python train.py --n_head=4 --n_kv_head=4 --activation="squared_leaky_relu" --positions="rope" --qk_norm=true --bias="none" --extras=["some layers without attention", "local attention windows", "value embeddings", "hashed n-gram embeddings", "a smear gate", "learned residual scales", "capped logits"] --init_std_qkv=0.0301 --optimizer="muon_variant" --weight_decay=0.02 --schedule="wsd" --final_lr_fraction=0.0 --seq_len=512 --train_tokens=225900000 --steps=6894
Each number is 128 + 32 x the weight over its row's rms, rounded and kept within 0 to 255. Layers, rows and columns count from 0. Numbers have three digits each. The size before them is the row's rms in percent of the matrix's.

# layer 9 MLP up, 1024x256, rms 0.133, rows 625-1023, columns 192-223
097:087158144138154022143119191095178185128051103120153177081113120142135133117156130115169146132071
100:132122128099151127208158155124155136152148152134174097136174152141141133192107148122153141132090
101:151121096042110157133093170145124182106104179140077169141156146101157107164101079091101120115098
089:181134077135150171122129152091060101130119131113077170116115214127130130170152047166166121142159
104:135114086162168162144115151146083078119078181106142114151192101116136105102115150075102145119118
099:174106150175155152132183147090123111144124099108059103172107144080124184105119135127162150158165
106:133151141080128154128045167117174153117255162104109100156121110116107118204136114140095147109158
102:127129119131128069147168125077100099100103185125138072173071106125147114145065171074170126148133
102:163096125124112168076172116126143071126151122134120167067137095174147126101107108138109118108090
100:082124110123159158101129106154096072079068078060084170105177087112110181116117102115158119104112
107:164126172134170055131100137110174196107100144132056157172089165114116105168167087144146184138082
097:157133115132167124176100168115138076168132153164180161157169098117219162161152162137120182119144
092:140059131127134114093173149080090126097063120121133141095130141113102119131224149135129113086141
107:131046130195130180167117125169143125106162134134095072060078107141103123155142114100098058077101
097:127107156059193083147146153154065134159193129133070110140145152152108166061142137121112126155178
103:088075087110091115170050129149127118047216125147107079117120134143140005138190138175129121155133
098:135164118149161149145138156058163141122121196189104114144120131104131170204117118121137124091135
103:117153099122127102187134123156121088093183128212100138092170103202148116071151128153117127100136
098:153106086101138121134134109189126113103116143103132081134131146153166072172154177072146083061117
100:128114154118109138109158112122077122170093167146151078120115146105034123099116105158114086110165
102:158117123113154135202128124129078136119163125148189133140139114106113085125147159139130153104149
100:102172092117087117121124149129096079078192180107118132139105072149086148128109120140155136127140
101:099114140150114107185128126165143078121127079160099171140091112146094152135103106137134184107128
094:118099109131156126109106163102167151175120130160134031127140144105162140141111171114101130081080
102:134149176138119136153133147096112096116106110126127073072137132156140188126113094122180099114155
098:146107130117128142117168103158123128133122103170189132083157135187081131138175168116126149117112
098:101134127172137143124119113096138095124193120130085161142122210151059089118097041117120096146088
103:094123162197128130120146114127143101125109124106115131164147120140085172088108155115125155155140
098:094099161119168185112176121155127142167130134136105164124125123130135114117129131146113115166047
095:109096162104088104148113143068061090161129115070178108137169081162198099164170160058148130099172
103:141155144169054087118088049101118084164132125161139144100150139117135092090057107105145128072156
106:090120161146160056119165128132144128107126119088105192103173146181115111162146135154111126159211
104:093141154154153131142144097110056132164186073144118146102175121146106161132188143123074180140133
095:106048107132151120112126163166147125138109146102153162166128074161106097136145137117117131122116
105:168196150164115131072135142139060142089144197112082123163146179134147085126091116161153108146186
100:124074122120155123107169088130192104156131133127119125141089141168118107093098081143111202099169
112:188068096110133186108143142105062066137204131104082136090127142150138156142190134163149122146105
098:127074142152163149134145087142137144173134149102153131110139123142115170141106123096115107140154
097:117212085151137154126145170072153133104158171156146134103147149150074144110176158135110140147177
100:078139154155156091162118169155103169190152220117215143133166131160149105162154127140165100158115
095:195072143163126143191174093095107117117135104151167104163159091081135161070081114167164148061075
103:118073120149112118146078119102139098081139135088117104129140115156146125159087072182053148152152
104:157141172170142147144124221115153116095133154160110063063184131114147193174175115166078163137148
110:124129081090109200109105104168112121140172135109176148134153146087130136133070115103120135141131
097:125110148136070139091125129106158117108124187115159101172129103130132124138109091169113129108116
100:120115069115110125137148150120118136122146132112156165198161064096116135142180129097126164080103
102:110135129140181114110097069092144114148130110161081120147152045111126134078135133127144189093137
097:103058173192127135117121174117123089153061172139168111137128143093128159097061117121130121178109
093:093161098158127167165122161079095142176119136121177140169158129122055149111091181174174098189151
095:096105096180074183075139148144101140106107104071172056113133100123159129129097143167147144141134
098:129148126160134102129184146209117144170168164125150097134151108079143099161133150121136122139132
089:133071091121066104043104086124184186129096170141075090159121141142131077121116084143108078121095
107:177136116125125148125089153122108124158071185088153098173140129138076070141130108078148175116121
102:149180135151170186067191108192106098070153122100175169127149144171162148096128144103102078136166
099:123121123127134148181120149079117119159115100125110149076190142148090111163134088137119093094069
098:097097144138107133134170133166140103166159131155122132090088099117119150155080113160157101126129
105:111193154195147122174186142138160171190097107123157100124162125153133099128156141109124100115189
102:068168124183140122121074158049117172138126142102138099151117154119130147153139207118093119068184
097:187121060085156097208072143108172124111109153071116120132134119144172121160098125146097160084169
095:116155131102109112106134103114118115119110140124150094149153075103143060093058111102124077099085
092:096152131129180123155098129061057141135125140144174175140111137126158179138122198140136111089135
100:139189138151082125142157175096163156122084149117146117083145077145163144228083141117152138158114
095:106165135131134142124089075118190100145125145114062134090164116046188136125087162119158093124150
099:144155130179144120168090152184132113108105143067144140171168076157187097189083102127147099162090
097:112110122116100088094225076143131182103123131140125144157155098080098137193130133077114150135118
096:045105093109153122091144144223095076135103124088148161126096056160104168152152171135197129121095
100:127081142077115120181091132106134161148072151133089107087139067038127154123116188139130079127105
100:118168174165151094080117112101042160115145193126103155134151171088143074167123135106154170145105
097:120191179135148096095085153152115142123124104141052154121166109126095087110126156137145135150132
100:168153162154127136088130133092103096079166134095155061102068123105178081136180093089095091136192
097:091147160043072151162194135159129160098098142135103132118141193115131110131141107133124098158147
096:129121113139098156097134075090091188094143132142129081152133126138146165139152134128066164130070
097:120128169159100091164109070088113112091135171149160148074140135038115144200098099031128138096140
096:146071146162108096114099149175183141114175104164117132134134194105132128128155124125119133146107
124:172161163107151114144107171089142140148165131123169105171192128084135103064092113115179116110139
108:055108130120067126162130131134124135134158129117099136181136164109141146175124105063104125192145
105:158179169129078145154133142086135122141047170106110108101126155163114176104117162155161100122151
101:078113097145127124100100178087092117112130072112173113138158141146113117145188200158100109155091
102:084129132108176151114072112127104165165105139105096120088127121095124111093145117099158129169125
096:054128112087135151114093102121162123096120109107188119126125172073158170085148115100147139167141
103:179112087132151136114110135122172123096153107068161093139161147076122098145122084117132128110123
101:186133158169106133098094146138089140103140124114114113161093174125085128110112076129152116101109
094:123138120095134095083168111140163165121101155100140120147122182131090146122102103148078087072145
099:164116103135127128158155152139097159129123140140124171182132120122158143128104196109091116193155
098:165106118109110140119129160139158142116092138130154127141168097168124137169165113117135076083085
101:130108112150149082173087111139155106158119101116161074171134095185137107135147131169099107121121
098:171130076121191142163130122159118142121191143092130076112173149078157145103069125152106157149141
108:105149183086099146030130135109097110118194227101188152122107108128072117098148098136080030145108
103:125157119180171100115183095197130129157180107141112177139134150081153189051123085141057083131087
106:076109139152180134068122133149093121092172148105117117109109134112094166132097117153111117153117
095:104203099108145156129119125094131112140156155135133095127135100143123122146122155153184067156141
102:141160111143189171133153075151098105115111133173088154159156172169130166087169090081216138158166
096:091090102138143145169131155107171138094117116152127103104132076137127113204139110147162097137184
110:116161089113133102153129141093146127129099144115073099136132108088209060112113103090165111095150
096:072176090090116138168156081111122179146177107155124136141122072123120144161138135111106145132116
114:197132136098108125112145135158171165123107120114123121066170091118126143139159138098111149173161
099:160160132083152176102124085120113148231166157092147062164173072089095139079160130175122118099121
096:097171168102144130136105189104120126128107125140133158063103205158176097160150133089122139163114
093:109093115216120134100185173064124116087111168139157130116130141105190132125119172101134121115143
110:107113145090120170138109102144117182071127109137162078142152073152152147151151073141112197151135
105:123131132162075144162109110128112149158160146085158128083114170157159177130155122096138180099142
100:148104103153095121111144171130162179114074145168123129080185088156140166118151159131166058134153
108:112126079077150092113126089152154156083159069156104117199206160149148201098078130154193134138119
101:148103105119149134065153143062065195139125140101108108172127119141114075176090071123148179151122
098:133191122081152149162139107114127118133081192093117134174139137048124174124117153146194147163192
097:153090122118185122201165126137105108077092169187114153094151172114038057111102167140174129150134
103:103143108152163110163123156150111110118102138096183090166140096129164146060074072110085153147163
096:114139092132136158212140138104151158151136123151166174130148100186120136190155091142122092060128
096:111147112177124129098128146082136175165177166130127068129165130094123098174104098086157150135155
100:165128102149087081098185130134118195180120147158145140161120138204129110143119104167118172116056
092:135066165152079094122151119090038116109148100154128130096159156173105146165103199098125158173092
097:146129121129123119124199141133122134139153095047170109114127170113133191143060156118116154104124
093:135096128134187127122126077167069127081178144087116140186091136053117145124144108134191202079106
094:142111094189120121135056115118078142110154186139132141182107094135209182177089104162124140198179
086:040126181156108095141133150189112108103121108130117142158111131106128168133150070151131077164164
110:180130079122103156085103197158122096114162179094112119161141140099169147098059101089082165153129
097:114079049097135124205200147189097118095121090115132174146109163113162168147172103153157146140106
099:116086113111124100144203176156095135089135108130178121140091139117080118114166144146098102075167
101:191107104128140101106111116142147149106147110144077156153136141167191073128151121145174121133109
108:107147133162109162097086115129064131109119138106115099125144098145101172140142087158169094101144
105:140148129081110141091124183135088148094108165111165085081144106117111173193151121108070087122107
097:144151125072073069120141125147135078158138151063177116080105150142110130160128134156148173085100
095:159085140103148153115176112112038185134127123125165136171076097106134104146146097142121163126089
104:109142183163140065196118117136171123143134142096197136184069145119140101092111132138098179158097
105:141130088138116152122175161184172173119176110089096179147112094104115107095105112161179101080140
093:130137126070193125119114143139120161138190115087066125196099130185130166115181121122072121104157
101:135145121161168202153031113142135146107150116109115084170114145092179129145176082122105125172124
099:106167100074138172140155180199164188197130106103101136131140135095086086118120140106147133079124
102:142120110143115146148093150141133162160115111147185116131132137123126162121150135159154128159224
098:097193052128147142121091074102138192110146106115131133122137135097158146131173119131119155139070
095:150147100087103127137161110149160115131106084084062160172150098098090139079138113126087086114142
104:143147106054126126145156115158107064140162116044119122151151137127080123170150114112162185196103
105:112120147144139131186150116125126090116138114114103140110114130137123089179135167106089113146176
099:135131129144115124103125142085130090061119099143157176129140140079157123121113141065139089143161
105:149190145106163137125132159158134147151140145087151084121101156114152061132078091098084101106128
104:093111201119098137139160093096127143180112125088175130139125143114127126174129146199086127151148
099:135171134111164111121149157106126177114164182050118136140139165110142135180112138111121138172116
100:123118141136133164137117124143104199106163039033178118100129165123134166141132139127137078167117
089:190098137117107159108133016173137073160147195117106116161209122095125134129194183092098121165128
102:110138088119071090104116171138121127189101089144092196151138169126182100123105149099131127145177
100:135187119127117140088100154183111091084141138047159132127110105172109204179088122132115149089114
095:138106152150127127155143086145183140115171148131145160077085097100111107147079115173172134082111
097:094124077124162084138122119169090127140122124157191146106154174111187109128093151133169103135103
101:115119077132165058113082114152165091174135096097159088058127102160149154124117150124110147121134
097:131138075109070129140097121112101090102135152108121157102097172088103129158165122155103103107131
094:147131098049046117161222079133103205094159093116190170086134077134117152063096124144124128158168
096:052124149186126169172184106131145095153163148111138172097140163150104163180071122116044157138119
088:110160118116133162116151138126110163099129137141195176158169170094084109107150110107105131125092
096:140117117158138161133139168147126143165160165120127116156184154114167101097141136195128080139121
102:127162070229062147190159108121144129117120180081144118090186098161086097061145131126099164102128
106:160126111118150190151145072119142090096113100079151177177168131119117128124147132079178165147171
097:099142081052128160122084126100126113079115160113111177136110108137192057154080142094120114160116
099:149160040133094159122148124153163135163185063085158155129185122129150160133117154119076128178118
097:155144155069176155147173106107111138074129100095130090136159068172157145190109136108132078148059
098:079151120134153101127143096128116160170145101160051130069086060125072138125153136083157135161126
103:155136124119104170110125157121111112120165109080140126128073083101164062097085101152149170150174
107:123119126115128107146177092163119086125081224109195115121095169119120174102073179124130152176095
097:104101149196119148166121116069094158143166173235149146148080114123114171132159113118141143113123
107:084176150097201181095150111094064078172096090147122150163145094164155123162154083112165123134120
106:080142115153108093121136140102137073130131107137138151172171048155163051133136128108105103130156
100:110150184103128117150097119104154140157155115102099096047150115108177150167121088162148138110083
099:156076140141161057177112130135147171095111148127125145141126120099141065076112118099101159167132
112:096111117106097085191122189133111118095190127157103148103150142106168120119140116115147094151150
098:104171130113061127071108188171160083136133132107134128101183138099208122135094137144112102117125
100:163145120101095139133153110141139128101139143129092108073082097099118158104157126163089178146138
101:151125111109173107124088132072133082119172069072149149130119113097135128113113152171169127183117
098:143126180141141112133140162087134150130103151126128064166138195154125117113104181120133118144108
100:129116094123078122108159114077075091135125099086127146143103102113153113127187112175163144123080
103:176118104149165139153111140085137145146135180122134107083070176155171149128143108179065142132202
110:112129129158142150133135126120114171084150149143128134122118115114181133139121095138166102127193
108:162132190131163128137203119133134172134176071171127174122121156133095105122055123136156064114113
108:146102087106126116114142044165176125120099153096145141163112102181125072097127076172089172164142
114:129106119103119131122103115169055126111076100096170154167153094147163133088120075102132122151135
105:158133065120116089135148155124100075121154164142142156159180140089173105158079168132133140107155
108:072117135125124116108163167171091169165120142141153153148174099121096174147139152145104118141119
098:096144144177165141127107175194084101145089109089174049106156112114157115100141139113092148168102
108:100135131080134171109153087125144130149097141094105128189156074111154101130097107136131147163120
103:126140132143142113150135081163035152120136082148116151159072103090121148135116179116143089087171
099:160133147123129117110122167093167124141059162171146122139115111156139141083145139144109176118135
098:138118138146124109069135112125149098117077099056135072117116166135104121114115163151111155130155
098:146165148153100114081164187122100085127110093170171150125174147197086130128179083124124119171102
096:155055120146089148184129158075164131149109078168137119166158089115035138096088043080126145163175
092:153097110129066165155105134178074138096117141061154150144130115105164067080146129110084136050146
099:135114159151109135148170183108155140099184121116126124067182044068101121143149098111090127132159
092:141159124147136140112136133088159140185133140154114084114146087144061110069166162129151128119093
105:153073100141155161132134119108112141101123110110168127157155143131095098184129030137119211149133
101:131124100160163119092162114082137134147148115053118134135112114111078063194198137114084163202119
099:095119111120160198085136146089156147141173110130146084191128145148122153175120158134110145125106
106:142157194152159105110116180138105110119147190124121165139121181140175145113121147160111113116168
094:120117122157072173157191042121137142119128140106112126127130161162151092106101135113169166159074
115:071151120124154101128100105130135181131152130135150163097108149132167112147134118161106116123154
100:105109135066127111117096072101113080112165096107123114110138110133092127058121155106060024128139
097:115111134095133146140098139126141095163114132079154127128101105167072170145152072090155166135150
107:125127140177142158175168165135141181079099139126128146132107110170110149141102156135170090164149
097:089156151125175117141098090185135119118151129138090121109120084073160092101142175131138137118133
093:077156144093139137160107143065125166125190068076135098148107186118192140111099125183136136103131
089:141173160177070121151132120099124156184138163111141119102174121111139161079092105193127160172164
102:135082163175098139145042146154177113130100174168113132130196125113141141128146143113209134098121
097:137105170120143190123103116162117148108123101100160202169137094100139136136116151124120121144137
097:098131118183137137080131139168101124098108047068110130098149140155097123084173092143140158167067
102:142189140160160140096145147144171161142152115142136084170109084117133131151173158164131108163160
097:095132104130127145136130107101191145152124177126095119101101101111126135102118136155092112139128
098:117142120122171141124137130070098116086150167126149103145126124127046091117145112108140072100125
104:111113127128128137096077129132105127082202144195095162097128142191136089102170172145166175130124
103:190154145121103108139214110151161189152131166206140096202129125114140176153116126142140144090141
102:164112144107140115101093112126129085086133115077170154130129080126146222124146105100099175164158
102:129108171096188170142180182108134073167179151197170129153126143126123076089148119122126108143104
095:126148075117121160118177111170109129134129103145098066107072120086117110103140169109101057123100
105:109150120145108125156104072069105103027070130093095075084174125118157153130132115169179104096105
101:099142134123171119162205108118163086115170113143088175120131126125086151145168175152080045115143
099:111042093106134158086133150108130145138118140133153161116120187099187125155143106122127125116118
103:166104112146101119069085134117068101151168102094123143112154110121088101121096138127103147125084
095:127179090080139125139108129080108126122159074122173109096094157182157080184122120184163146141059
104:060161212068150096113150150127128145155087149107119147115133167150132134148111104090139071146157
103:088083106074130084158129099088188157024152095121120064113158181123110141129169142138121157145122
103:154131103166128095131160091095161090138110154138106155096160177141143145093129187117158123197079
096:166130083163116091081061144116079127116163072107162109133214083054125111140086145166105162135093
106:163096127132142107088094121143117140181138162088136129180091136093113090134128147145206153156138
102:118111119123163117132094115129153102106075143077131137069158145101148135134116087132150141116160
095:089187099145135097131157123145129091143203136124127130161096114091175120123114048156075187135108
092:063110092083136096064181117081154159105104165107089149180140161089149134092160115085140182124097
097:092085151164124062172173136112164109124190103149116100147065116056072092142102129191124084140135
096:184092132155059090036127113121125123089169088141090149097170132109163106128142145082130131148065
101:105141092092137083152098100076094133091152079145140091085143092096072157174126079145129140154130
105:115069103137063149081120114123105079058110120171087167106077127132096155137081124147128099127114
100:148187056117090121130147086086141184086095135174103230120148125111140157167098125150175176077116
096:135093086125126138042106176142089080094117087126195107100105170112112147144176141090151167182123
095:179107084167087077155170104108178181108111076115138086103168132062159136155188157125125130198116
095:111144115086061105129144130083118136107135113145133120164189094165163124117112122162143160127073
101:181084132176130164138125133110132175074187152142129144060197115117087183113087121122129122142136
100:098105101108143053116124123126165127129173162144099165098175139133160114105105139140204128105079
106:185101147158100078141132102125124091093129094087125108152149134113177155136123138129126134116083
103:136099142139180056154091149104109129078140139126102134134130097226153105104103130152169172118106
103:129112105163148196108120113101093089150139085107111133171087123175110123150179106147184150141122
098:185078075137140125136078113135129125082099070147122183111161094147165119135134099176199104119073
097:085154102197122086136134118099120147165115140137139135091124085115143153123099110178177133189088
105:125085155145116106073179105111160144155161137161120124153111123147138087157139153103130130138113
100:125109191165083123122142148086087144102143144147140137093106146152100118149167148173155031131160
098:151166070149150124177148128083095152123126069131092108157168101156123182126138129159172162141129
098:137154156129122105111114127063148134103141120144133030122147172144183126139107110093090189218135
099:118105128148151200114137109104150102169161168142100116077097099150136042143149151123133143206100
104:087165098157134120126177155162178119119141133071063067138121122165177100187126099120074200122150
102:113155126112110116116154177095126135108059135131126138104138093157097146200134126135152118101139
102:119097177102173170139177131055141142109136110126123190120109098175137093158110141095113150161138
097:105082113103092102131144137156117113154108141112113123077188137152086184168108121070147164125141
098:125154104175139151195138127135125138092108120171071076076157126121074118139139154116124172121140
104:102165149084133206134137107111123133126054155157164088146148100118180147162131129113162130139157
101:207122165131126149170136132069112076100107137061129085103092133156144136100165132150106182176132
093:099133147164076144156146154118141096176172137106061171146087129128115184146175104174154130141079
097:151147140146126195108107082175133147160114154092106090119133111127123140109163076134135157132075
108:122128129144154095120139159124149128145062120121186106160078128123145069127172174103067136090185
099:108183183117093114130152107144151165123105111177094138119123122143132183083127084104176115192056
101:146098152132138136090140106159101139170164162133103106134123176080157097109151102163097140169054
099:110110121103122157132107156185112150053073109133152138084138137133122139106131120134182109117085
106:128139113150139074117061177136101152099127129129126179128072108157146059086042187170168118125122
100:135127088130112118167104129055096086128165117116193143117119112092154139160135165130085173153120
108:210155104162092151107170103117147145131179158117152122132112113136136114093161115118126160148107
106:105126065148125148090095146126140126110076146140123113077087171121104177166128080097081143158147
098:111171086136116085177185089214109191072145176112163139154083177069136112107141103135169127123124
091:097151068100143102113155089120133145131134101144105116184139160098121085090085097104137106106050
105:145037099174130113137096049193141088124125191144122168141145132117137119160097139100149136116185
103:131112102095155151158121180133134170116142152130061090118077102077115172151141160148083116099153
094:151125096141158104100152182086116121137152108144071155146100132167126164081057057140149114083055
101:136169100142147124152121129195106166159133179157125105195165114115088183122125147140171122173137
102:150102193146085131139155159145064151056124077147110128116133105178117125179094081170124130127117
093:133104118094111158122142118122172139138147177152171137118111112159145133148111133110132200074103
097:195110170147118066140064069117126117103097162075109197112119162119143125158124090132122144108134
100:109204123187130145177171157136098125114112099125130133156091110130134138142109123171152137147134
101:095124093181120188094108088135191116157096079182089170148145102115140100145105102131109128115097
102:117128109209050061115104088149145140179123077129152118141106070127158114063141112092103130121151
099:102184049146114118080117104102096075076202156084120089106097124130118068125113129078120160143138
097:144146127138143135066129102150148145133144102125087154108177129205082066138114152088139099176107
109:154137139154137135106153094119107096167157168227122103164153114134076109159167196081179154138165
098:162153140130205135108156135162136151127111132160113125148171182155131161067125159095146108133138
099:127103138092140177129135132108139134106098077103145128150191156052134146118088196127164106109156
096:111155119178115140095153126068140069099147142104090182109100169117153145098157123166074163114174
103:148076117086136081107088140152138140161130110126205099160097115133140122120146145098195111150175
102:119161105143134137148133093129177098097129113112166105154166153152112100105149133077109081094109
092:164159120121120135130146153136164208112171135106101107169173125144153133126148121119133193164140
110:116150102160126090099138129147166123082127112064116110119113138160152170136132119122125093153142
096:084150074135169109145100164069167135216154115133030104160144084152093095094097078129144140146056
102:070122152071098092115152144127099184138117143156114084102087178142076122153124128183125103124116
102:153137118130190156155134108123134092122180092187099058128184130128096114120134134136193121154142
100:182176139159084067093154095138193082147108120058129092110110126149072124169141075121123157144144
102:129136158158165127101101176097119160076069091106118169113117118149121105157157121115139157107140
107:142106216135133113145166144108120112115132110175149072039135149126141131143161075173116147190092
104:093124129105098095094124177142167155138100145145127140123122214060109131150111147180182089157106
107:078131114160154183072120182098159146115156167139136144132182161144148189118135184153145130117116
100:059091097171104161110119047062098117116118144123159153143121135123119144128113101153130131167137
096:121074093157163148092205111099149124098121168149089108136109164134130133202136112125137143096088
100:180116086120147153137114125120062105136129150106129061139123162134167114175151153046118175141102
099:096135093068150091138145127158175141105127111092104133077159106057131131167098091110155177141138
104:098135172160170138152169175090071082118132125133139134125086146098159055090134143138128111049164
094:065115142012146123116126133124128099093095113133157105119074132098102136131091103145091159116129
100:104136102112118123131127142136148115133120131066136158150098144149134112122140081087112112161074
103:142082092070117132084087164168143147143145157145128055172102119089129136139109107137131126155112
093:144117079158106094142092157176100082093099086104098172171115146128123164138171150149161169151138
093:137176060162140069103087146116192093156108122154093183108115059094079076116127146131108133080119
099:111150163101112125161104093138104140109130138157147101129117125124126072118144089141138109157178
112:182099097136110157135120129155115166119164132155130169156127129148125145144135112167113106154080
094:192103112122127125104111156143077196090095144166107092148094119129081160155125163138074128101168
106:145116077145145189164113150123141170083120165112166111125141148174056123123122166126097161121101
104:150112128063131181074190140098049117133091123104147079146167141096089072161145124141107158144116
104:098173115116128140168108139079175099123138128135187135111123162163147118107127038146145138080128
099:123109073135134112144142172116165133065118112112089113150134080093117050160075123164148094086107
104:179130143086223121175108116117083100135110145114116159143105128075091155096123112191121091090149
099:145152155150095109152066167205149114092092151139194168119173136103121117161149167108172072121152
101:113116128118108147149141054057176125136118145070149127141115136101181131118023095091121115097133
094:133119017147100128139112144166166137158094142122098168139149136076089174123147075139130132129069
102:175108110135208180157096104179123130104089152155149217164120077172180088125171111180201141125145
110:125138114161139122134129145106117125176161179162079125140118136105125128152150096142122145174116
097:126136170086143054061173161090142117106129168138124111171132070123142130114136147117069223105107
098:129154182126141129140116099136171155145169084119141179154101060138118154131104103069102109136132
109:128149140132113158131177119166132150060167122151111120096111082077130199119124165097130111144119
096:123125168121178172109079117113128156169123143159166127124149115163090122134095151115119121125118
107:108091124137151138119072114119109174136122147086172142100186099129099136149098153118152106138155
107:182092129135079150157152177092091084160081111107163100142070146161138161128164127164137115069101
106:102105172157138115141089204090127157088059129103125068143171080122083145134051151157125089126068
096:093172102146144131154097090197064159110135104133107134114104136129122118087156119178136074123100
096:098093112194131157124115136148071094088146146126132147111175122112117167172104164101223147067129
097:118149093115136135140189145126134098025104075133099174138093114084121159128110123140143085126125
102:101101104133081123056114130102140144148151087172106116150167099116152149099173144140119092061172
110:096144106088109076141126150086112161150127106148128125119127133091131127094081075106126118134138
093:110068085200064094117105067106125154130097129156178150149152035104147071135134161077153117140124
109:174150133207104154096146093175104200191163134080118166088158185126082123090123034128146162141149
099:151124126129116120113101092099121175132186162126055122127085110094142134194064178147168098133101
104:135085121103118140068118130084092134118170210150089151091184134102147075162177083163150163097128
092:159188077094102127106142107163166090124131150149134158152131050081117098167112120161180166123127
102:135151201110108173114168113199103171085165080157122136124118087127120169169111114202124114106108
093:103149127119112175131135131123161128158165133134139130162112139168118197141108123107086089135101
100:159138160125140200099089073097119112154186109107165122168130090128105139146087162118149140098110
096:119166139123151146122114131106120129104154162126130120177085158162094058121110126151124194173169
098:146139131144145137136117131175199150125113145172101097144116088081146114161103153129094146142177
094:161152109133116119122074154144100118087114089122106161128130079134151100100120074080086204198157
090:176135138135089079079118146154114095160129138129132165156172052154061110118089123133141168136160
101:098182141178114131180116109104119161187183102122164138094193136161152189121082189156166162097130
096:090094177171121093157165158140109141116128074135176151141116136082191158170090095139121067114054
099:136130088152138101108213161144128146135153143109164130152130048127155130150108150132150061125169
099:143074091131142141181173097158137145098088096135114080068094101134133078106142129169122125129119
092:109060131185154146107149113090100100108124111103155077127147151140146142098097085102101167153142
099:170147111126125160125096112099181141141125150099130124138151148091155113083146161098092127085070
105:157145128075151114153138166109117129101164140138114096069098134145159147151037119136112092105118
097:089100056170111156122134163123082188074120129106130116119088068155080138160061123161195123158092
097:088121086134122122123149132186155162099113153137166174121144118144123144103149097108112130118153
104:140150118110203125089172132096091167118170044162117132165091120068165108122202152137167147141105
092:143153087099130093100071108140103149158168127119105169073144160151163135170113136198149093087077
101:114089148128135115112056077116149085097122107119175091078111064102093124115115106167135151158134
106:165137120089133127184135174097132140109125152159118128161110141168130169123135145046129172106084
100:089182141141144114120086135068098127074139088153062166148133107081114141131143113141120187124079
096:098080143102120134090170148187147123148099103171102195157142127160121090183132136098161100029118
105:184114121119148161106174119119135141124053155117177151116164164100163171097066143119091102146174
098:184092125125123220130047070132152148147183116140098101053133141147137141145127130112149110153120
105:121137217122166138121123101156156130110159112156164154110114127087056143126073096179156093164103
097:126123156113157184166153176143129089096102132166146148120148164130106113101123146100182099165095
115:097151141175140126134130097126135047094149119145181106089129123150158169135142144109138120133104
100:077108079164121137187170192152182113152175136133119127090099117110088093148101059090144139105106
099:099129119174203146122128185125151161126167159157105109134124068123115069168167103103152137181202
103:113125139124172133106057158219117160099074119195127097107137141128168123121120169113157079126109
094:165138157096111098115144184080162109081157118156135142096121060118144127086126123117141146186077
101:167097104095110132132112147135115116068175058130121118141098174114177149153097132168147113085105
106:115073099119157088099174120118104131132135164113122124165090113175147238113114161101189139133148
093:103117082122101135150099092123114150105143172126118122118103147167181154131115174115184113108178
098:141097097154160089153186129168108108087110166063156112138161086143152135138108121113103088097137
095:161156167199093137130126112170141155112147175124184091142145096108168115156109159118178132118119
104:077126166122111091142157159126106110069113105138126097134133144117121096146112103059107153063156
101:085076163157091079116116136134111108138109170070116126088157174080129122062119182142127129130157
099:184155202133162113121123108098161082127094148123131107147115103150086137062114181070145132103104
097:152112145162146182133111120094063164150100134139149107123132117191134059118173205171087116155039
101:099087166168111151138152102113139119121106070102172158057164113105089135186092133108210132134144
105:116133115134117119097097130115099099133144093076127108171145120120109146105105111129101078170086
101:095096066141136150095181092123095114147164135192126131147060115122159128115046144124123081190103
097:183182103051166195152129160113129130137105119143184131133125155119109185186113152147148141116094
106:128096125123210078098182127162182129155139077085106125161152116194140088167134104130128102135135
107:190159156172127143150137095083188097137065155080067155152106092165215089155114116121142193127091
095:135126100162151143106178179102155113141142113124083169149155109106148052115090128064145098122095
107:108046080119111117082145168086142118166148121116119145056076182111119147083130144149124124103133
105:109169094088161098112148148139204144109071124154135128171067168142154115134142101074122153094102
106:095122125145131168081095152174172129133110123159118113153129140156157117176092200133131153104133
113:098127107106150146173165098199111137075129157097115103108105139114132114115132173127132101139047
099:162182073146072138087127112047136142074098116142137176134117101149162081129111109161125182051132
103:115165191161099116150130095123170123106190111132135132096090091134097150146089145105075129135121
100:126115113088175095115123115170089102175120117107117139086198108176176140043123132119140150105123
097:122118108129147098119132146127183188092155146167111082103200067142139097128148130152180136131108
099:097131177131121087129119111129068099144161101131109158145189111115141164157178136065075198103189
104:164112107059103164112143130133118155135085141146138137154085125125144129102117136144106171135129
096:084081102106135057156152147097118115151144132175160109189145130193149164139087110091100105117151
095:041139140201116149110151117123119177088128152121122183114117135104098157113085120101167126191099
097:104156139108154185110137100088157125170163147138127119099116082097122109144094154130104133088152
094:107129096149184054142128131074167097091164129124088129151111151073076110113194124093164134109106
107:091142094173115104140138108136156195062142105170123138097126152153166138149156173199132112158098
109:128153146189092251162156133113107140203116186055164155164111063165187114144155137201139105108092
105:144127092134182138161133159147162188155219146094156150137120160123171142100122116101098139146083
101:154109136151158124149123164131124075151169153118141159126166169153152120186126138117137116190088
089:155078123151159125139226145179151174163060131148132173087123150113085141168108138090101136079102
090:112155120163085133171070180201114162087136148078149151120120121155148116195143115143068101096080
096:100134127170173130141187108123109101180124190141124140154193081147135107179133141114111142124133
106:066113125138119127140093139162132139095122140118128083082122129100095129082146158226125173199149
105:129174147065122090122124118084124048101134175157092100127168151155112137120095138132156175210128
103:160119142120108133174115102093128123082099159163167110165105160124162083132161146155090141180043